config = dict(
    d_mlp=768,
    activation='tanh_gelu',
    bias='all',
    init='normal',
    init_std_up=0.0361,
    lr=0.0121,
    decay_shape='linear',
)
Each number is 128 + 24 x the weight over its row's rms, rounded and kept within 0 to 255. Layers, rows and columns count from 0. Numbers have three digits each. The size before them is the row's rms in percent of the matrix's.

# q: layer 8 attention query, 192x192, rms 0.129, rows 189-191, columns 144-191
# k: layer 8 attention key, 192x192, rms 0.124, rows 189-191, columns 144-191
# v: layer 8 attention value, 192x192, rms 0.139, rows 160-191, columns 144-191
# o: layer 8 attention output (transposed), 192x192, rms 0.127, rows 160-191, columns 144-191
# up: layer 8 MLP up, 768x192, rms 0.157, rows 0-24, columns 144-191
# down: layer 8 MLP down (transposed), 768x192, rms 0.079, rows 0-24, columns 144-191
q189 103:103116116155101100137152121124117134092139142139096137112109183107109161117094181077131119138144148129119141125142094112124152130132134105118135
k189 105:143101156171144109138132132133117106090110133133140097124109136083121111112121140131117118151116132112176142111121116117129146144116112148132139
q190 105:133125127200102165140089131137106131113147157134103096138093131124131135127128127163095114116124101121117105143126156114088184114137121102114128
k190 104:130147123089138180131109127136127134137119118101110158127118145153123163127115152155068125080111110156130141124089143131140141127103128137113131
q191 106:104114113130161088099125091119151179083119118145138148136154161108143116133146144123099142118131156132092144160159145118147137134133102116116077
k191 110:124184142147123104132139107148127149115122120152107158121137178114150135113126145119143179124110186139134102135164090146089156173103109130119135
v160 092:103095147117149121128132149147133154131106102122179138134159081145119123157096149130120127128154096119125157139152132146102136122111108111146136
o160 085:163121135123086125154134126152108126083140137147119155154129130119147192125131107130104132158129156115120104117096125105156116134147144166094115
v161 085:158130158090117101127136101116147120102093105101116126123145122106118145166166132124137185140126138145133122168154158103085135115138137144176127
o161 071:118118107144132135162110116168104103138159111146104171124128114160150115097116101141123063109108128096160117097135102095126131148095120128146138
v162 091:120114090117095138142120154165119098146161144147112185117137145129166135152131130114189120125133097092128151136136103149125153143124113131106121
o162 077:138133130137156135110167129119105131123094109120124118143132087101092148188162135112137125136082178174107145122125143133094100112116143133145097
v163 084:131177128142118144129129114123108119088135108168108163122127171151133122113094082098108150136129107111113167104101142167157093132137141131139114
o163 076:110119098137112145104117132118161129167156173106113099143092094114123150101137146151129124136133134137112129126162164123123126110135100135141130
v164 093:114146153096102133154135100124130084098088129166152150156108099136144121140204119161130147126135125107125132135152100070131124105146117131136129
o164 084:138110095129103103157150157129134162125178140111096102144106145135086147099077117078142135156148117142139114116091147161125161130099157115113126
v165 087:122090121141164099113115132128172163085116111123164167156126150150091129116150082122096111136109100127122124117114124107132150098143120152157164
o165 090:132152143108080110140124156138098121108123145137098113164152112142159116078147126151120120144128140130160103167106151140140157120120176120127072
v166 089:113117092084100145111128150138103105125083162151151140142127109170118119125076131134087109131152069139164096116130137096114115144142102128150136
o166 079:121155119180123110151116145119119139119148145162134112120124151101165129136190110140099154174124134143082128148119136167168109122132148113110106
v167 091:105108135126127138117153158172119078143153117106125133128138110171146150128095170136143089165076139055118077122167147163131127147109136153109132
o167 070:120120145105094106139096123131133124157113113130137087118145144093117121108118094131108150114182117171106147115117160120104107110113097099122153
v168 094:185118106120141122152142144145099156103087135151161135128124136118102120147130129105100133109147137115107141146141117177122141129089168154097146
o168 078:063114117161115121111100103112137127159144090134115079113097104158147141153122116144127094167143109126165157091134127072166138102143114104202136
v169 088:110122187122171115122106154093113168106119117124118119118120133115172119126109124120157175141131125128085159174141146086104104135098112127147104
o169 072:171119106147116129122114115158172107105117127110114193095124139150112144160152118152114106084116159097162125116121088109104133118128153136118154
v170 102:095127135113134128139124129150150181123132141107132145109152143056121172135092109082148152151138140098074085159140147140083167151118156161136136
o170 082:127104149158142125128113146129133084164118091126129118150143112179106091152118122164154109122103143148121143114126149117149091102121088126131151
v171 088:152157099144157099133099115152088185116138140145130077135138094140141137107136158132128136116136151149135130136115095115115104138159128143135161
o171 070:133108142140119150114098131108099128151113109113113125130148154113063130167134123143152116141128123119130149105140147156110148100125102139111124
v172 088:139150154146101110135106120115168134140149096135110152127159137124112161083130111107109126161123143102162147114088124095148148117121136132150143
o172 075:087142126110131192096151099099149127152138096133133114118126115190168072072125146145144145068149131137079116135139169092113111138144118099115106
v173 091:131113122110124136108126131115097142103138109139143157134103145084103110123101148112118131118163113153100126196179137137161097120132145100146127
o173 085:132147098168103185112116125180122143137129147102152065124147117168136128100126126127104114195097129146144122066113126160108173125132110098099121
v174 095:114114096096132093133109139146102151137144097110155133141088164129146189166144074100126103142106115091129133125113141119100142100109128166150137
o174 090:116124176158097142141125145135185099116120119123080130141107120143139103102114183163127152145125116137127083108122125129139116162107143097140079
v175 089:128121118099136171153137193122126125139118150136111127130156131171149155137128120109134169110146087119151173126094129072115131100133139132128112
o175 074:131123122128127111146126103136107129120133090107113156143124141070085113135098139163155114162135209110133074130134124116129140170093131127165116
v176 091:125185108089143143081170100131135135079104148152156104160130094073084124132128126159097127100115164128090108149152120136145134093137176115113120
o176 076:107100133131105091158071108141118147134152103135118128128113182166152107135128126131114148145097105113111106140090135120093135118110107139138095
v177 082:157131126112132121147139134101134121140130144121111126149160069164075129121146183091096163132200107171142091149134114097131135115125110137113108
o177 067:089127082143167102128093084140127130126113137118107137141142158084138148166122109120158118093106170097132159162118115106133132179100103111143132
v178 095:127133127133124150139150156149161135101127148133119124122145135135162109138136147106181096156101097086138128130136121151113127164124131134103115
o178 088:138111179110128097150149115144098105147114122124127145103092108095078125162128156122106182168146180125112121122121133117131113084149144121136140
v179 090:083075145127109148179132157125127113155089141136162100126159124167132122148116110127134116140143087089134170115141125102155123074102118113132121
o179 071:125159133126133079096113135147124126111162133124092166135056118079121140097111135148113140146146146126096088112127073146142120100156159136135125
v180 088:126122108139142166145134113155136171161139126156093163135141154188132100154152091128161104113116128127107154122109148156134127085148105128114111
o180 076:148138108147139133115102113126124085100111104099140114146150117147132180134106150136126097159096148099133101118159112085107137146114120133121131
v181 087:111125133134092133127120132148104117105086096140150136151122118130155125104170120171122116106140153147147148136122119101110093158100123130134088
o181 071:138111125146118101116107160121100141141132182146108088112095123153087099125142124125138126153165117126108132133124117124120154081077095148105151
v182 093:132144166129159161113135112101121139106142118135128125104134129183147152110154145102099148132114083158132105124128134097118099112162127165112103
o182 073:132129139121109191143098141143141110125130101103145144137135126103127148102087101147106131141151137085116176173121111138123131130111147112122148
v183 079:112119139130095133177160131124082124108114114138197144101101136123150123125166096119164146132106133145111133096113141150120127113098075085195125
o183 063:143123107129132067106073155142133081153130188135097136144110109098115154173098166134085104143100136120139152138156081128135155147147136136115106
v184 091:124115158169134123103143161154169122097148134123147154139136136124138158123108141141142111128137128134081149103093151105088204160095145139160128
o184 075:137105166138119115160105133098117101150130107122137137118127149109106110127138122109156141178126144137149143113162114130137055106138087143108110
v185 092:120152140155177110079133107144139150123104093132172138160121142156141140151101110072050092145131120127138117121089145139126164123119112141098189
o185 081:111107099149140189124114124112148145157104131139089126120175105101119145113122132138153131110138129111128135142163138123148083105157141105139119
v186 088:137094110145118143134126106117129127161125137124140143106150120082160131108112111173124094155112129107132127120127131117097155121149160129093143
o186 083:112135164119162105131106120140121104110141104134120100137125175177100120069123135088119163083164112096131143147119112159118140140134104073148147
v187 091:153151122156185119124151117144132122094126110097137123143134125118145112109110131089135183127125148082144192153101134116121144089104159111121152
o187 074:145107139152124146104125164120104122131159143183110185109136139149124122141158135167098086115131159140154110124156141151131109164157069155160127
v188 102:137142139119127122094095132113141108096101099131163133158103168148137131155131077126092145146129134173108108121106144114131105099115124141150116
o188 110:119120150152108140178120167150123134121118177123081111163133097120121083108082119129140122122132081126156104163093166143127125168105137117135155
v189 086:134121133175098114125113165128108117132138138147131108162129135110092150081088108131144113164126126100158140086126110148154146158129139067117123
o189 073:124138117097154175083120135093144099157112121105147154125160120108133123154156123147096158065112159170125102168092133124141119113154102143120146
v190 086:106130112114120143105141109107141083171145158135135153115120132128090104119074126191085096097155178147104114123177133150173116129126073116119109
o190 063:115112140148113128129091139132100181122121140146123131125125124064139117186155160110130123130114105131142141162137078070149136122154130114111131
v191 089:076112119120126108171124136115134113115126141139116124132139165107155156129134108154160126147111093104122107172172118122150132097160146100144150
o191 076:167142137150152111069131095134128107146143101098123163109098181177131105104119113141119149098132150162131144073074117143093119129104127132143133
up0 105:176116109090129119124150165133153084171078097118164128134138148117133182130157131137097122131189124150137120151135102152144142114100139119150127
down0 097:172135086093100122122121156100124114155096156162105150117103096119155143119156108107121145126187105129130140200150131122166144125125131089168148
up1 095:135098130141138121103123109104142130085128123138097102137143165091146111112109107136151138186131174131158124108131131106126121158118102174150164
down1 097:141123091125170134108154130135160121146085151143173145131123123138112100093136156157135127134129093142161165136161133110117132140128131155121133
up2 080:099120101133103129159087151096171151129133162120146111123153158154154079164127082106120140123112164122166119099097145075149098146142119120145117
down2 102:159127104167146115131148136092080149119144133150152079173120132108101125103087141147131153135137133137084119117109117126063119114129141175115098
up3 108:148138126148115132154123129119121103122126117136117113164162121123179088113149121103135098118123103149152104108159098115146128120114143074124126
down3 097:103104145090097114135129145123107161117130132116125108063131119099123134091130138131127101114130149147113136190122133154111087121127084154108112
up4 100:131165119179117116095151096080145146103140097101110139120115146118130168144107153186099160141073137135105104097080154093118109129159147138128144
down4 092:164146150135132142108129124137150083177092145141101163154132153145119121154160089085127119146139117159160111132162115118107106127133133158141141
up5 095:129139143127101137130097103111117111125139154157104094151132118132074113132155159084117118109144169166100127099135139174122092160140109116144138
down5 095:119126090117165180089119075105068170115129141116101109107125148115140136115096114108151149145156122089113137138104114156115190113103121136120124
up6 119:146095148152116110133114102095109136159141141140101129131138138120137136092151116151085133135111073129119159128124151089177120143114153170146130
down6 126:141139161086151114135143114127110143127123086174119155133144096183162148135083095151115146150140141112121153112112121102174101111100134174103166
up7 107:137112121128140137158178129144145096097132110094147096086122149151138101140108128141145144084132134166107125123134124123131122154118104140099133
down7 102:109097128137083100145162173123152122121121125101129151117173145154157146118117117138124134133104179199137126125131136119097191131142126123115109
up8 089:081156115103092089149081129119149148119126146147149154132127144108173148124135134109145162137171124151131101098135140155127102123126147132085142
down8 082:108083149132121105095161152134091166063146146135141150132120094159112119129072194168129141108112151104151145096142135157115118104093145141122137
up9 097:108092144088132162120137107138137169151110151124135126117131142125103131128112153130123107141104096127111142080147132098135065146145077134149070
down9 094:124153186125103128108098172116125142064134080125161149106144171096149134150174126113128134123141142094177120142108146106165144137073120135102127
up10 105:132148123134134168116104146102188116120142126136103121131159161138156154122136140097078136102145147120140124138138088140124109127127110108132114
down10 094:123102124112135127108119132142108141134151132107121157085114107136153170096117127130095105135126137118094090109108152101116160093112137165183161
up11 102:108155132163172137119129109168122140111136120108132138128174130086109141152152101103075158118137134112108138134129130107130138149124138160127123
down11 113:144138122119123132111136134092145134157170119147116133113137151119121139104087133179107134198099147120128117111135103101155144096128114120117093
up12 101:113099136143095086130125117109132145117117124125129119087157105136133148160129160124115114152118101161095161109150143137160118123126151089107125
down12 089:115150108125127085147154090169147132100126148088179144161135128116099101083083147107128108139113139162159104099132118123139123126140133111107106
up13 089:143114112132185144157103126115166122115103145127093077156139119118107117163132119120132062130101159119115145092086129113154125131165094115145133
down13 106:127142115136156163115139125099118103159126122147181118166155134130107128134152092151098124128137145073106121166101122121093111095095139121141168
up14 097:130102112151147160118123130101149133100098127158136116144127191174146132113154129147136169105168127135109130176148136072124107150140107117141114
down14 095:173119141151110117156125119131123134211124128138119115096187115107097125095111140089116150133119165125130110136181107101127146146082111148159144
up15 097:122155129102153120129153126110121051159178133138116118142122099119132089139107109168090096173123164142147101098128099130131102117130147116102135
down15 097:154107088164140104159113127141138134107162150139165156166163131112119154105107094092129157153097125161104118162138143205101133160155164109150141
up16 091:131102147113095158150126136160103117134068173130120146133118096127155135100103150143141109144145118100146148148082120149162147131197089131124109
down16 092:093178108113175139142119089145132100154165099141144145142144151094134126126112104101122155110124168147131101135096104129155165107124115137114149
up17 107:155145091114117138173139118120150103113116113158110174146058124121125126104153119126111103150093123140168097116157146165106096108114083173170144
down17 102:116171116162089135158142110103151075150160111117109123143176134113154087143178096152143128133110113134122101114107146148137169131132108166163130
up18 103:078157085152100113130136102089064139107150081126126163132142116099142109075099136135145072170114114162089115134121103141105107156084151119089147
down18 093:152129080104108129141127123103114057134120094161110145063114125119161155132070124089138139123152155170108139145150113115089152104129122169127103
up19 110:143117097102084117101152103134092144151119089110100153123116172125092114149120158141127135152072116118096164119166127133151129131140094141094126
down19 112:070102123131123146171133083127087109108120125116127103141103160121109101132069132152106152131142093149113118094112092139163140121116091117131116
up20 114:130096089123114116169161080130110123133092149132133104164127101115152130103116111133111106088100114139127138128102122149153142143138125164133141
down20 111:090141133120123155105138149145130081147136066095172149132098130138101134111158134131131105123110185176128097115117165151116106163143189129126124
up21 094:205117127165102084082149131163148141132108171111158144120128128130155114163147105179135123160108112101127135121100132118118119159124102109143153
down21 095:096107136127134150123125151189168122165160129156183101131065143084132128095158118125156129125150139149127120145117121127117104101139119131124092
up22 099:081126118163130111109113118146135081172133125134139101144109143099145131086146092107124130139105069134104142083133120125132090123104132124154153
down22 113:121132120127114118107119118119113122124118093108151108089202130139117119143149072122140163135119149111129151121122130101173116114154116148143151
up23 095:141153159150115147144168116124087161072100083134113124107172167113114099121138146174139138095101133138134146128117145089134118135083143122091127
down23 090:104137129101139127131125141119148114089125149130088157127142100080084142140150123138113092134136158130101137093159146095146120103155152086131148
up24 103:101102103123123135096157106110124103118115113130130145192147143104114129104147146147122156103093098070116147115135151142115087139116130153167129
down24 092:112122119155164101122158150124150128102139128114150077104087122110154155143135147134152137083142137146114125129134149118136125159143144090112115